Part of a small language model's weights: RMSNorm before each block.
Each number is 500 + 25 x the weight over its row's rms, rounded and kept within 0 to 999. Layers, rows and columns count from 0. Numbers have three digits each. The size before them is the row's rms in percent of the matrix's.

# layer 5 MLP down (transposed), 3072x768, rms 0.0318, rows 1079-1284, columns 64-95
096:470493492518485484510518511523480533511503516511422543479541478479503499506497504489511494544522
095:525536483504494486497483558461492449444489525541503511463480492496503499485519472466533539477492
093:471511502505534509506486490522454493497488478543518503527514517457462518525520458517523499501454
099:481506434500482502452495485462459468504510506467516460492514480506487486472476515521510419495505
102:473479464460550466488438470459493455469514479471518479521491496479474517500474551498523477482456
095:495527482494538488509497487526495486533504489483489488534534523510481460520493518522549478484510
112:490534476487532476473454496507503515492498528507519497550492515505491497481517466496515501511523
114:484570499513499533530502512483484416476519503553507524473509503472521501461509540493482516523500
096:472493490473521489498530489528510519472502515478524494478485487433469511497524501445522468524460
097:508508514473502499514537486541516524484506480496529509480538481501450500487518532470490496494515
101:484496521504541472529469473522470512482515536473483537477507501532515552510492499508490480486503
089:512508480504533554500508488495531518518454517469512546525426500499517453459477525478521550416521
104:464501486506521531519511531516469501522553509495499489507494511505501514508535454509489505548531
095:485511528513510481495472491510508511521490514516505463498504517503455492477493511461508476530460
101:478485472509464511499488470519476470517525517502507470450519497471489455503523523484505536474541
093:486490467501512460483508506507472483465501481463475472542524479476523479523543511519523495526485
097:521528501468477484518539528509501514453461507463483550451516491515522514476504507489486498485542
108:513529485517550503521483504502522464539531473521472456502482504511502471499548533483439492501491
099:486417522495441534525518482492482499471469485508537506524520539516460478512484525502497488460539
109:447478458510480500514504501498500474506485458500497527498509491464507522526547489508504484429564
087:507504507480530434503536510477512506540493532492477505511530541510522473525492471530464498475484
098:536496504482458546531512509522519493524491508509507497476490498506520494511486464510482515500521
098:513518478471469539488480478457499509501541494466525512493504518453516459480511462502507522473504
094:502480452525477474521488493520478504488480472493514526484531524480509468453521456495518481502505
099:549483531451490488490493518482476476471471493517478494499495496430446513453509528502518479507532
116:460472490492483461501497437475456451518496500502528477518522477488480436499497532488471514534478
109:464514480488480485545570497504490546522467487478495527472505529525483502464462485555497473493528
105:490465535481505480511509518480501487493498512509506508513507551512538532460475471491562497485468
102:513486514478500500531450483506473525487457445525534490494487474499501540508503507532489485426501
081:479533479498493546506491467481515527511448448496510510533488494494520481537481489516501457475543
100:533469530523535478470492453511478484509518466402492498503471531485478484491507505481510509525502
102:488504475551471498500468498488509527458494498550480503488470513470511518495485511463528483483525
095:491482507462484544488492510506481445481547470499509476518513500520512508539537532515542483482532
102:489524519462533477514518448460484450478502518469504486506485489464492531462523494468493500529486
109:529527498518536517495495498552497537480508517532518533483512534539499518463509480493505534507462
101:492503506519467531506460512544508481533488519501498466535486489454511529507545455485495502498481
113:481503521477459454493461477500481519515512495499489481517502555477506535488477523518508532514522
115:511486493551534514517517487470512465528502505537495532409573500477480528483487494522520494472502
101:497473522490502514523487523484519469537508445471474500469470491492544518532495439482521507492481
090:539472501479509504500464491480473531484502477540488454513490457505498491543521472528514497518572
111:467516470488489483485562477476467450479482528564548514495514459495508463524497482505485466534491
095:517477504474533524463485494525499517468520565572491523492478463561488560450527498531489482471510
093:519518492491508524516486485486503461521511518465438479504497470534490498482511489467468464492514
104:491510500513486513502467504532503514469458505492510472500515474542522478506486495477560503480479
096:491487507489555523527517417500520524495484516540507512523514492477494535497512507491516503497550
112:487501517494478537462436475484538461496489560463505488505480511520515539484540520465480485443500
096:511478501465507463513505482548502534528520527480492464536524495476482510489510483526513477518521
100:523523524523510486514539500510487515554526526466512481470513428558472531490443521525488500500501
084:501518524507481488508484501487512455468484492508489505585482473498465490497505514538515443507453
097:495537465484497536539474467474461521497504510478497553520508506538491500449550554525493496536504
093:464459503519532480502450497468512489503493497469491455522557520422562486511489520503483558535499
097:514494519479503499499464529512500473483465464490476554463493499498517560498517499473481458504508
089:532481506525493489473545486571511485505509542488511516468512515473510489503513521509512474503486
092:462494513493496519536508527454505474502474530481500499501519513465487511497510521493526498475490
108:468444515559514478523517516499519511459521485494458529511507507511483463427478550461531537497494
107:493524488485523482500468480527532485529505513495532532504466494478504493514498463504459452518460
094:504459516521484467482516502488496505456483479485518521489499479536531445481496478490483527464501
095:546485447483507518507516471521551499496519451506490516478481506450533494554481497480500507514495
100:506521451488465527487491467512493466506511514517544517510508529533532468488479503527467531475464
097:500509503505489478479497507479501486439467534474508505503492515479504510548485496512556509463487
098:485514519485510543491489493494486544483493479469536539442507508510509515533450520472504427501523
098:518492490500505509532513507490541543498500495477496478486530529523465527487500520472503562493497
113:452497514474507528532502503466490508495462506509497543485518520490563494523455475442492516504484
094:489492495466470504498533519513508501536487493515536498500483533527506494508500522525466446496502
099:482506526440478526486484485493475467494478486526542535476524499487504465472529473476505524515533
098:509529486472478488517505497486518503498472489519496507477511439509466523487515498505515466497526
112:461498542524496493484523488561488470491494533572492539523459525500452460561506490512478506510513
093:473467500430497519556489494466542483503510500452477497536520550510495510531515498535473510555527
087:458490497517487500488482483473538473534515526484543521502552523490489521499482526495533490481510
100:468504507511440528522503488535470537533491478479562514508491474516482507505491523504526499452476
096:441499475481528479476529527519526518531538497469509496514499507504511492475521519493476472527530
102:512498488495492474491513478513488497480499498527489525504473490502517520551507525477506458506466
088:535495472480509485499489454531488496462528474513514498486504493451495535546505522536517505477504
102:485455480504517515509453488520458498466465518511530510450492524534506460528499494486492588508518
107:468498511478516512491491488501497494477503546499479552477498509506562498427532518476500484493484
103:512522480528547517515503487500437478484470508514509481442488521488489510466500493516505507504504
109:536499481539505492501489515497509482462472493466543491474553472476533481491478471472538506515479
097:512473506494536518499503485532505517501498512514499487538505481485519535501505458514508468498515
099:450508538472445554488500472532483462506498454518531498503479458516494485451474481487516536507501
101:551543546521483542500528480523515499507521476429496491488506536515515527492501566534478534483475
107:460467494508497545518480508508509421492472507523515452503473452540508529508517528490506505486566
105:435516466537498462490478492465512457482490529489502492531468491463504447470486531447502504475522
095:502545519538527507514505518521472479467482499537522489520462460512435478471507534488457437495498
102:461486535525517485465507542494454487524531483484520516519515515493485495495492526491497489554464
094:506507561490451470518558571473507478517511509537466501495450485512502512497534509482488472501499
090:472488503512471497486492487485501507523501526506525497458496519522529500495493473498480490511492
088:473494529515527479532502499487506503494457475513475506528533502489517496547508502537499492486467
112:522488495515532504520476480493472493488498505503514535452541485477537533511557510503502504525472
099:500491483459491473475491515476492484472520448462523517492511498560503506482531513533530469486496
103:526521519486522551497476451499492522502518481485494499498488480489552503478488517477503504472530
102:461565488502508437491492502504503515460501471466491494503528521478484525536504482541507482489498
106:564511491505481492502506456504509496517518528482475530488468492525524523514427444483537513466501
096:493521487499530516487477491530510482539503502504474509511470468470503546487498473465526489544463
096:454501481536545480528481506493502492437444515484522511482530547488490527524469509510490470509481
089:483519508497549522551481497515547463521525469533494507491531529523498493476520508501443525508499
095:507475518476498499485459498479499501492460522513485485470478519460487507473530482439533490507450
090:478491455514467479535496497504472518554496505508545529500504491499532516491512500492470528493490
090:497502536467482502507464488502545532488511480518518543465548488478487513536489521494505501469492
103:490462583447450490516469498502513446488540538521520522507486563508479515541499455464483519520517
098:477500539459444514510511536490532475484480498485526501516472523531486519508493467533515477499457
089:509533479503501493497481503480516526526426505516479478500456491520507531516494490521460540495480
110:514496460501516498483501520482529531483472524507499496571481568477490475484504526542483474516475
115:503508499503535474524456509489493509536457522552504509537478570464502499475482517460494487520489
096:500500453547521509518488487547522466490472511474457504495502506471452506493459515545496478524502
090:480511472499549551478482479432491506486505493553476509486463507513494530467512496493495486502477
091:523491487486492527508518449480482498528500495510538511521506486535469525520535514472489485512526
094:460538501512518479498497499517490459516460498480477521496518501475501470478462485528503477507485
097:549502493494497488478507451483510548515481514470444508480533465530473486502508453514507539558527
097:493528481501485547491464510488501487554465513511500493508547505499499487516527515509508518480539
102:488499516478537456549501498467517515462515525524472481519493536457489492480530478493528484511542
093:508514501529522550515475494560526496457518488496491518501526460522475522473524495512547522474493
108:441507483472463518488499483540508522515505538474509495471499498518501477535506493507494543485464
099:489485495510532458501497512513505532502541492479508467456483530529522522469482484471525484524502
086:447477539482535525497491519446524532508526488447515478495490559509510512500507480548495492528486
084:497489533480546536497513432499525490511489484497506507505528499489484482505488509525526508473516
090:529508512505496522496467489493527529499503500455479516515517476507515522515536498516526509467496
103:490495499438506501500485491488471476477548491522528467538531535490509469524485541493524506510471
107:476565513510488522487490542476518480447443485482508501471501524533504461466511524458531511525471
095:521459494504542488498518494521532522503521495480518472511512454468509516495485510525512515489519
096:477476516515507523518518506508500510522506559550487502485498520506483474499524541530541515502472
105:509475536474502501504527492491482515461461492500480483481530493523536480533477500511460516497525
101:529478511491523532498477494509497527475515498497483497522525488498523516495520520508509487514524
098:520477532455504541513490502518581469504483469476504488485534466475512507504493490483490511486528
102:503490476536466469460502518503492519527513494502497522504460493519491509528498499442528482450505
095:521513505465536476500486502508493549513532476449499520500485491532495502472471521541521480449484
106:496488542500540534534438517489490454505546521496481511516532575464527511470478505458527528490545
086:440505547512499519532517529506462462477492523510472488510558485560497494481450513504524470528535
112:486501486477529507506493500486477521512562501462493514466487516508492454454514503516507510439510
095:493557546501546508543492502506495546493516519488465491511503500515504472507484542480536487495505
097:517486479485509517476503463519507508506529494517486510561538472471465568480485508524482536521534
100:534466517526528472500484512484542511543442501494515524501533499469498517497528512481492537505483
094:502479506485509480519532463502519486495496508525504456459503459524483518493499511505577506476525
099:461503477530496523503492517511461470496517474535495535475509490504516501507504462486476480469498
096:504502521524486520526499548477518500507486450511481475509481529493487518479479476467487471535468
094:509544512459501522461495506497472555496518500471482482494508467538486511518515514553554541500501
090:485535494489512485511555507483474504471499502462537502464510459511490466528488522518535462494509
095:524466516464480515469482487516522482458489501513479541513506521477557505522490524506533527497501
124:479486528521537517530469486502471538477471506508514496511487511497480497499526490456459522535494
111:507554522516450498483499551460523506501489455467488514498446505511515542509530506490503495521503
099:464455524484520504504500497486495473472509523502536490475488482481460508500497527474518503461463
096:505529464495534506516519512511491486505512468508471502500471511492498496487500499490532474506538
099:512466470519491496499473473503524486496492506485495480483509520485524524475514492478506519471482
117:472508513519466509517499509442511485475501472520495503500486509487537520533498575499521490497495
102:501491502509473540509465525522509520477441520478453529462552480502493510501525498513446531490494
098:501490523466468515480481466513496515506484517483503529538519508530502501510479475549516504523458
100:509440475525479516499493501503512479466473516506523493491466488516508532497521482512494510493468
109:490526534476464496497503518497506474518481487433464454503485490473470442478505530531510496489486
097:519494532516487474470479536515471481435489522510444472533491504448550494474488455512495510492500
100:513537526484509479529524475506491528508488496468485483509497512546476514526491518510508512494520
088:548509519507506516518531512532509490442537507539495473496483532500539487472485482561492563495497
108:440512485489475509508478508507472471502478492522519496492482511496478520514525507521505495491512
089:511512504501496498506533487454527495507523550543496470507518507496487470498483512558500489499523
093:541498560516542489504505507434500479519462538518484509537471518485505487508509550468525471499489
096:481483449500498494483505495491527519475477523496497504496476495500503497450522517497521525520470
113:458536459488520461482501468463529493473526539446484503534511522464518437492497491503491497461503
093:522506495477479473519529501510446469533448502519526486506538465520505469467498496524515504476546
098:519536486498499536523503490562513530526530465496482570485488493495510510465494513499499513481494
117:486496528527554525501507476501454509528503510476515476519494487507466534501511500483493488531486
089:515490440470480500517504497524483530514493462491487516474503476513537511499527501482471503497465
093:516535544562477504542504510573521506479539440513504520463496533534538494510483519472516486487489
091:526523507535516515467511490515523464478514473490515511498487531513516508494524537500496549497437
087:501475506458510538478480488554512522488534448434516507499472490482529504481460501503467541542441
104:468515504500499458530505484507453513510455518520523460509468543529467503467543520534480524491478
106:513512446482462505495527422513482520487497477528511506477493532504503516489499494490497518454471
099:541533525477495542509511482470501491511491540545496517515493470483476534483560522492507535491501
089:498500550493505519494507512482481511482467510522445467533506489534465486483477542520433434484499
102:527515488491458516494496507566511513502516457508472481487505492479489479513493517497489506456464
098:469521526462474517494479534479510550475490503524513494518508539535486554472508423514461519526515
094:548510496486535525465485501495508487474523521526485484544506517508531496505512512449526525496491
098:493502495493513477451469499506500490525507571436555486483532507502531439476553542456465476503519
104:482451504538547504526514498492488524510476479471477459494489478519516448516497522501514524520492
106:510524547488459495479483497457514510536463519518487493494469476548496502509512519515444467469514
126:490487525517479531509478450468508504490474552465500516530508531519525501471495522452498541486511
099:487502462513514499505480517479515461496510460486540473505467484487487510469539482507492537520485
089:479551520523524503517512529517514478530487509498520493522477483492455492491539490491478500497516
095:514494474499478517513485455538489500477467482504497495529522460511538550439521471473481453478493
106:491471436467513478486507452470528479498473527499518510533545506488475497470468480543531503507524
100:468500502486468511520466503498483493495482477539459508497519503517465505514506491491498510511509
091:506533538460521495476515495518473479457505528490507493522516522501504465481499488520457482481526
096:434508475498517518533511515488524492509488483523484501507512510468465500439520458439497505519497
103:525471522446511505482510503497502501535523522476485504519515535484501489489523535487505469503460
101:500516465508522478512519457523496476487501504498485526456485510547507487544517494485494523521501
102:489503503505507471477509484520492520500487513494512506525517521471505502543503507530523507494464
097:516526531483494518507491466477518495525484500492482479485506506526495510530532504541504547501504
103:506533495522464522532520472553537524500494501472508522525507469534517545526450498502471469490539
099:495522463460521515505504511512528463472490524430482468478497510491490473518497475531520485492505
112:435522521530540483458537463483477502501535517484503501505527487478460502568486507480520531506548
102:484489546470506477478469504471493536478484485468521522476514513519525522464501473467528549491466
097:490496506496518546497506521508504501541459536471493507464547504508492473489488508487518450502496
102:462466505475485486474501501484487427534501459482489476500503517523527509458490489510550509497497
105:526483507470529462504502496480510488484512498492497540497571535493478535539470493516490498495508
098:499451508512505500557537471469502503492465492491500545519481529516512499540520532478510536463526
091:469505478473518488546515497503461541529556520478514517495497468494501514525506502518523526483537
109:508526485481480524492538488480538479530540479494517535502504467525514530482490482467468530502481
103:486531511491471519487529508471536504489501438502467481460461515475513508495540499496501512474527
101:502495495499495491485534517480501499452525521488511504503479509469447494542498491507452539499565
100:532468488494530459495504516483487515490488489517535504516526562474442466522503499462479487506513
103:565507528499485453536518517477488515489531529457470489480507468476502515516461498484481454520462
106:467498501472491505534499509498471444510476514507503499484493520462458505520481479490509518535529
098:528522509484466492476514482538517430524527535469472529486514531492507507532524512521501510483545
094:509521514468517524517497467497532514486487479491516543530517514491509550529552497477489464501479
103:477481463505490537490508501497520502507474500535506527540505481552530531495502490478504532465489
109:503473473486452543487475479517472523514512491505543500481526475510526524506549499469473528550498
107:453526520471534576459461476506490514474526529515509489473489529511468529491521509519483510501499
108:517509498484503517509494475491489540511481498503494455499505522516506499447496491487522513504460
108:452521463501498470499527500513499482492478492544543544509510528511491484480540428527522516501523
# layer 5 MLP up, 3072x768, rms 0.0345, rows 1080-1284, columns 64-95
100:502531511473467504478478521443459523481488483507514503525507484491477488476497531475479528485530
092:492546500470478546507498543522569533485497517502501504477501511509527493443477513509485508508546
098:525518515494504504501516508504489500521482506530478531515453544506513496505516542482468514454472
101:516529495516503546509493496484501520483480497495504498485493447506455523529486525494489476479567
098:506505485445464474487495507530542521503496501492517454504482508438505491492484471523511541464459
106:502491475474534485476537503464501455476528502473448460517513446490489481492554458512487506521520
110:433489467505501463498490497463556492478464500479472493478429502525472512530547484529553482447499
097:508528481503450473473474534506508493497502472483498497463480510549537517455472530527480467445522
094:500482549507494513511470458512496454472492459529515459491464460489491508519499519482493484527508
105:477499520501515486505523458516527524480542482462483491484475433493539457487511488474538490541550
096:493537482482528497482440512511484503511511488555510502521486493485456566509472492526492487521505
104:508469481541486517482482527538483483484486532497479474512454510489491462503521505517499457498497
094:486508433478483495503483489537493506467527548470480525495503515510509519550506507527527500513529
102:486504531522503498471484517493509458501475527487500519504479538505525462505515453497499453497532
098:500499472494507470515509552541506507527503469515500508494517508510533533518519538499493507489501
096:459520496504497519521454458495522484507499516557488465515453494473460494523491445541474563494451
108:511492464526501476464438531496508525486466484503464499447499443451420507494443525524539535512489
100:481510480523500498473483489510549483503519520499494502476497519461490477482499501520476527483542
105:472512516525530501485472499502475521496518467448481485474501471486499516502515473467495507519507
090:477490486503488479483494497510557469497484498529465477455520499485488501524517501498489484483477
100:470466510524503493518452531540521498495511542531485501521528471496470439525521485491458494472526
098:529480501472499493517497508475497513457503542534467489503459520506502509530510515476536459466547
098:479485511442485494494501516523518486496470493483495469496523492529531498494507484477506536513507
103:454476522477504483477496506485494523516510552433545516463480505474494505509502476465475538494530
113:522475459481498480489477521492519501492494518547515454506513484462488496497495502455488517503487
101:511527426526466453499525514489527497493493509495477519467486520491444498494434493494515467496485
106:479487526503539488474447515490529522479523503472505511499505486498508501524569532510478516515486
104:494490474516468510474512499483524503520490546481532474525508499508463486467517467506523485517486
090:492455519451529471503471499492503501481536525499509474503477473449451506516488512464507468517511
106:471527508469457488480493479543460494548496439521497511486509531508483484514492515514531497500479
101:538533536485515524469474524499491520452513504468526507505492507460543469513458493518489524501529
096:545479484517539467511492505442502486527515519525505475536436514443508513487539486451557506509459
104:539463491483497487480480496513489535516493471509528492518480479451525495463535457470545436480482
104:481511509514491469516491522511498522474463526522487491508514481468474515507531500498519518520469
106:509494546531487437493438521530494492504540490512498478523489484486515510490494470503494492494483
105:503490480463477536482458538542486463484478509507488513512504481493515475452508476472492509470543
104:493511468530506492481520495513485553496473540505465510523490457498476497444501477526529501478504
105:503530474502512527486516492510534454471472479497551466508505460514557521512489464507508495517512
094:506489482525453489502524460497556468525491477493489549492507498485508476487523479506544527486526
110:516554521485480499482477504511532516462491493469482489476490527516413515469521473514533507475514
096:472504464512430481518525506474496482469503523493503467453471447483510464497465457512506505543501
095:502517511506463492462472515507485464503494491485513542533470499515486503509522516517523538504483
105:477502484481487493549495513473543505442492492484501539529514472448498503523571511521470457498470
099:487518459499465513492502509528520479487516497437494530527512456478511519478496481492493484493499
109:538483514485460486484472479497519492518521564511459490486468461469533476502499498512521498464490
098:439484505488471534515497536524488484465491499508548450463480498515518520481486457483479451502478
092:461476487521509483494474492469521472519459489528500523493494520462547532495544487502547467523479
093:494508511485515492498498524510487478510525505466540528456512496460544487517532490470496545434460
096:523483482495508493504499519518538491501447523546497486485493459487512508478463488431552486459452
093:503469512451437507488524498556467510464505494483513478503507471492489513524532496485534483498522
101:500494519510515474530509489478485488467481519481468529513477506497481441529520505499511550453481
096:484501527528522500444475526537489456472477491509519505533419510511532517517499530466520446528517
098:508539461540499498436515525527492506493468444509519539457465497473509478454507519504506498515493
109:481573464514476507508501474484508499535490513542527491517460491457470487491434475514500493463488
105:474543452519525533469490553532519516512491539485490523492483492543480496466505489531475508500489
104:498492480509480494468491478488507510428505523512471516502507456433509452511509489504500449515485
090:432504503480503457515452558484479469490494517502519451488531465527445514507472492553469488499539
098:512498506516472492517463477550460531494460504513479491472496498485479535477548529515491506459505
092:540492513511493510495488499474514451469471519500485493511443510461506541496519470508514509526500
095:469480491498474533493485530500489483466512501517456464549500469490515525495475480501508480546501
099:455473479477539514519536470459499474507470474496469449490497471462501511527522508476511488554509
105:504502426499497504496542504505546491509527507518523499497484513476541477510459450504508493511474
098:501499473507512496522515526473479468462472500479489517506476473528537472482495527489499545512474
100:454501495473504510495508497533520470480531510505484512470471492473500482479462539534513460508436
099:508476459493479482496498485479494526471526504489462492520501476485513496508500506495505532511502
113:478499535514501425499498482550525499525485498524478528487485447477514471507484473482493505491497
085:491535462516455495474463490526510499504477499503494499482489486484542460427505527490489503457483
097:498494507508470483516516504516525521492516497538451463529444509453513507500498472492469464485492
101:487514489476449473517504481503516467471464495488502481501506465490512516496477505503547479494516
098:493507530529534477534502506477489428501528507484501505507496502530464511515440539543502545468510
105:499509443483522522495470521477509528530484506544513512461501474471497469533502459481470516488473
091:486523496501475468518527526484507512506477521516485510478502459500522511488482526472499486542521
105:482494513487545478505501506507507499530501470515513455490455491480467506484454470486529470432471
101:503438525500513522478495513506534467528478497546510470502485507532526475478473498461503479539481
103:516489505479518499482462508552502491460479502523479499472470490511486511537454509479484498492498
110:469528507507481472498481477430505547510484497511494470502499481472466507523491494518482509528518
104:529443478519511460507457522482562507502481509496492500466516479494531520461512494450464528487530
098:527470498465502446491465487492545452501499515467476484492491527483471481496477484512524514523477
097:485509506512507502459515476498497507489499490538494487519505513468532544522518537459486487528476
100:501498486500517470468456521485456516500509520508457535475480476476497508499518511487509523542495
102:514503547469464499475467501508491489499514481552519503517496492459524477475510506544504506464493
092:530503504489493470503470511510521497484488484444493512463484528494523536532543473444529537494494
098:468470479482483461486471508490464481523476551538480532453484508504486445472505507525541506533487
097:504503507493503496483472447509489479494484519468522467522514471494470481464470541519491497508540
094:487485489470496478483495485498492514501496519499478513529525459481473504481514510484524492511529
105:464517532489449493474455531542559519517491520556454470485492482533475497518522461496475512483476
107:513474490501476481482498519502505479526506495468519457501471488455469503455480451476487462511505
101:540427541523494503462496530459538505507509494547500468521514469464526527512521503528463493469471
105:504543466530501511487512539506536507459505501495461469474452472495478463529493493550496525508485
098:500485443510463468478491577515528491478505492479487479488495536526481488502496483512554535513496
102:478514515484454468493490485480505519515502518507491485484475525522482474445491514445514481516528
097:500549525523515528473450503535535548485495465497484434508498497521502481529492510490504463496527
099:512491457486487504490508497518531475506531528483498476504466505529508531488445500506446548511498
091:485519473515496421483468464484528510510545497552491481521487498505445473500522474454490491487510
093:508468479484534516491505498525502502480537486450512513484496491475493527537484500575499501459567
098:460493519560500489467507481480515498469518498496453472463492450480480485506460495498480485523465
100:474504495502519514479505465479544525491469525496471468496429495490502515510527494566518486506491
102:505508459452459501483549477527508549503493499473477482487507481488522505474466509516473506472538
096:523472480491499530466526534510508496458473514547530484546475470496465466483491528452512465482487
093:465497471485505498503517464478520458502531550528518494503526505486514549549485518529503485526521
105:474535459483510491480466504475549523460475470488508472508513475463471485480485509480490489522474
109:520501515509511481514476486468563560549439484515517484489524513480478498500466510484533519504489
104:496498467501506544493501575502508468510471527497543468519489503480490519494497512478527513493471
096:531470520481513452499502496493537505526518451469444464468509506469532492591502510510455490496490
098:496494519483483515500502516515536459521510495508488485486485448515503491516516472439496484506527
094:515460527489509464481509484457505492539508500500513500460489508465480474506486512511522503517473
098:446527475524454495516453546467540468498455510496520517519494479490463469512504503504493495495485
098:496461466496520496488472494470506486492457527502482502527457459498466485516523470529503494488475
106:453478476481506437467458508513545544501532511540513491506485484513487539479543449483486479497539
095:486466496496505514451498483515517498503519453499521487446467477463527510523487511532544499530474
104:487526550494494489444520513531510509554518550497482493504485515501488472541491473533566561457481
092:485484477541491482447496484520496488479474494516468493515471458521497453487524516481495495469529
100:517502508492481466474474500515514499479561511510500489481510504501538526504470498480488497541518
088:550478511459485502479478517503472525476531489530523488478495502470500506482527458449507463506503
090:511457493509494509491518503473492499552503515499531466504498473484500536539463514531479441473467
102:488509511523469501466455488494511520527531505490487442518502498463501501511509451477462502467510
105:530495514544501499493478548538511517510482499486471514496507485481510483535489478456453480508525
098:509500446472491479495490497501524501504523492491522513479497429472511461526518472563517516449489
099:498472494452466502511498505489538533519529523511497498483508505504469510519501512497470468460541
105:462510505503475518491468468478532514507469463504519488468475496455496499421502457510472485503525
101:536479471509511476459495520486509503489530460534472498534478481406532475526512463529454515467469
099:557531509478511524473548462502485490484458477544483513499488476512508498488539528499488472474468
098:512471492525471457500509527513506458485507528467515503502530503493496502529464544484503509476522
096:521527503493526454503491481479539438491499507489461494489498475478466506470441494484514506506511
105:534492420519478477524474484524526543468507513516489476511489512532454503507501471500472488471514
088:507520479487471473505493471501555512507523517462431496486485492457493485490514511501486518480509
107:503475506487489513519472508489458526487515476522502478493539480498494491485473497452519546463490
095:475511525454442495490475528538493472519509517509498477522481476513488486498467535491502474508485
096:475478510475505494449512489467517484507462481565507502460435447531475480477485499483536500498498
101:479464508516509515441490508527504505446485539530467484479509505521507504500502471513516483506461
099:472543527530474489496493540503518526490522509501506461507468527464521499477468538489450503499455
104:491528513524474492480487516512519488474474544452510549477465482505482511494495490536465502478529
098:531478502467518457487462511516519516489509465492509487512485496504489469481485522527487494457532
096:534537502509482511502468519507519532479547490499500522437513521515466481532498473503486492461523
094:525486451465494481487482507539489519549511496526500465472508467452520482507509507471482521513516
098:487501518529499530458452515451519480519543575463535488493455461505499467491534533488441510498493
117:506493513530492547490465521481487474481492512480516486492455515506480482468527512485513525505456
103:498531489500467507497504499494578486479496522487512478495456479496484487531519503508489485506476
098:477518482497488525501521534493524475501459488485513507494480470491525517443527528470478511529512
098:497473500511486498528486553529473475463507479543517471452511519487518498513466504461549488488472
102:511489523488516501466514461471536464520533496470481491453506489531497486505509502469450504494489
113:501479482521500514486477490517522467453489487537499502463441499457510520484470488527471537523528
098:466507490503509498462502495462497445448500506507521471529480504512510469478508508485513508532505
102:502489498528519495519502523493512507488551542480482553509493514492484555542550503479481546514495
102:531549482513514489473496562485541504471461505519466497510485473508498513482495533485525519485476
108:491470507480519465482473527463497532470460510509523486543477478453487529512460489531482538481453
103:472520458518490512533458524459513569536520513516498496521474492485514485498513481521490485484514
102:507525457509473489523492478497517528528525512519485494487506527489531482441486523476472487453479
097:484473485514518495511472531510543561495479520495523470428479416508471497520483537445495515528485
105:500511549498443506468468540529526486556490463503500532471466505487518507517563460481506426479533
100:496538505461502512473488490528536484500528473533482503471505489522492478491509526465507517475501
098:482488497472454513525516508504503437505525490516502509436524471471521495478468490483496508506534
102:510525495512493467427465514530557501498471521509459525434496501455498502486509495486491493483517
108:507518474484554501449533490478479505483475492494529520491474516480504506497465516486496469496448
096:461522526503509474506490522458518545491542526485510502503500498443488524457509537468456522484476
094:482479511527513487510501509471485502482525492476529494451504498509441473509504485545527546544512
108:492502512518521478518439501491507487520443535533485479504469533479495476510524514462504488526469
096:524474514539513461491502499471526469518515501479541472490476495450500498462519518510471490526496
099:502520480469488478498479487510517532511524541468489440487478480486453564478510522488522512512524
098:517506494465490539472486559490492495556498508489497496518508471495455516490494486526511484510542
094:526515499547473487454493482477500521517450517497470484505475474507488462485513510511487532502474
105:496475496506470487519524487476498484475482552518518502497494458467546482486527476470490503520512
100:509452539521503472501514533504508464479502509540483520483493486479539493504528534510507455570497
102:496498507496490463473485527573497530508489484505542482481478468499470503506460497450492513494496
093:471461511534463465487498518437479472487546501491535476495505496489474461543531467457478505483459
098:522520486475508460473505500505485539448458507486489512467500531470489467502473505495510473483466
096:514462469490495485493466541472501480484501536534499468463464439430519503458530473493484495469500
095:446540521510487498498500472492512525484516553487496484509485487477461482566501456528512492544458
099:496514500548501503460482549507538509470487431475535478457493453484476462472509478513494522511463
102:502497495466499493505493499517512455509460527510500454508502510481486489468494509496518490526557
103:462500490482541443489469467459498483487472532521487493542526489472493521489529488492519489487488
118:454476478494499507461481490461562490460478553504478477493464472490469508485499506511520518473522
100:466497488498528535515496486538491496476442478542504551495467466495479464459472512486478512509514
093:497482522503428495484478485461521505452464466491492534494513491498497464501506461529536490448428
097:454511535503509503508481515518471516474527531515480498506473507532519508504474509515523504501527
108:514498477502487482504510504532492554522547486494482513432525493485527514480469518481497487495531
104:477483512452499490468513520543500481492496469505524517488468506493460493474544483455506489534515
094:501511506509467546488546503474497544504470483489495501528495451491550500513495499494495495493503
102:502476509541522481482487525511501500514505494490494520486490504457510518557519548517485493472528
099:484453488494509460497486522456532461498510554490510495499488510531490478456469465461461489489513
099:469496452471485524497508485491542495491492514479530466505461460510494458503553464506505455502474
101:518541476500527504523481496493543491506438519491519535522498458490486488525562537472516496484463
096:496535529506495524514494495502486494543524453500543493468455495530490504510520467459465481489547
104:525534494504496503524520509501497511535521482498483478545452449523485503475482485493528502511480
105:442497527507494507485532524495506489470482527481480514455466520497475502499527500499481481503537
099:532531462447476513483511448522480504539502474482534471452512478527508561473524476488522443515481
103:504507487486475480529518509452491526457467540505501476521507510470542532534529488493465511482483
101:505480525480451523485472532506510466511526482521500486533459510517504478476482484542583533530542
099:543465488509513509477459507505490495516447485502501503498516500485499481510471441496522512502488
098:500552482506477491508477524526487473519521516521508470484463487499525526484475499524495507468514
095:483498520514515496460495513497513485520488527463483537474482499519491525525501504461480464493473
093:478501500473493466470475518467480509520443497570517448459490506524528543479478497468484480540500
103:539465527477520443448481516521502464491488534491469481483490505480505472513505531505493518476520
100:499449520477451474497449495479529448483461521510496481513489513460477490529479468484482505483513
105:465482443508506468506490525473500456508513551515495504472475454475516526450470535512507504476486
104:489493495499498527492483489538477457465498498467490517440505496505502451497531457503495468527564
105:502520490501516486505511478527504536465498520499483504482481494501486488532522505476532508529459
104:483485485497496516497478497504513476516471532518520487467442487496519471489465491481516505495490
102:495483519541516452493484530481530503477507489524479521511458498500464493505499514485501490469453
098:505498467537509450448504561498459518475507520496507494493468474449472463521484503518526501512491
101:532510421500507500526484480515536482493459510541533517464493511495516510475492472509490477530487
106:510505511508476491490457500453507481483454509507508491487504461476512543487509445497543466513472
102:516444515518483452527505554478505458543501504500487514522469458463511490538430485512500447489483
106:474536478519469503463450551463527469509495506483505543440492489469529457463472491513545503502500
103:490498546552519514459506503430495512454479561479491540503467498534475478500492532531499467518485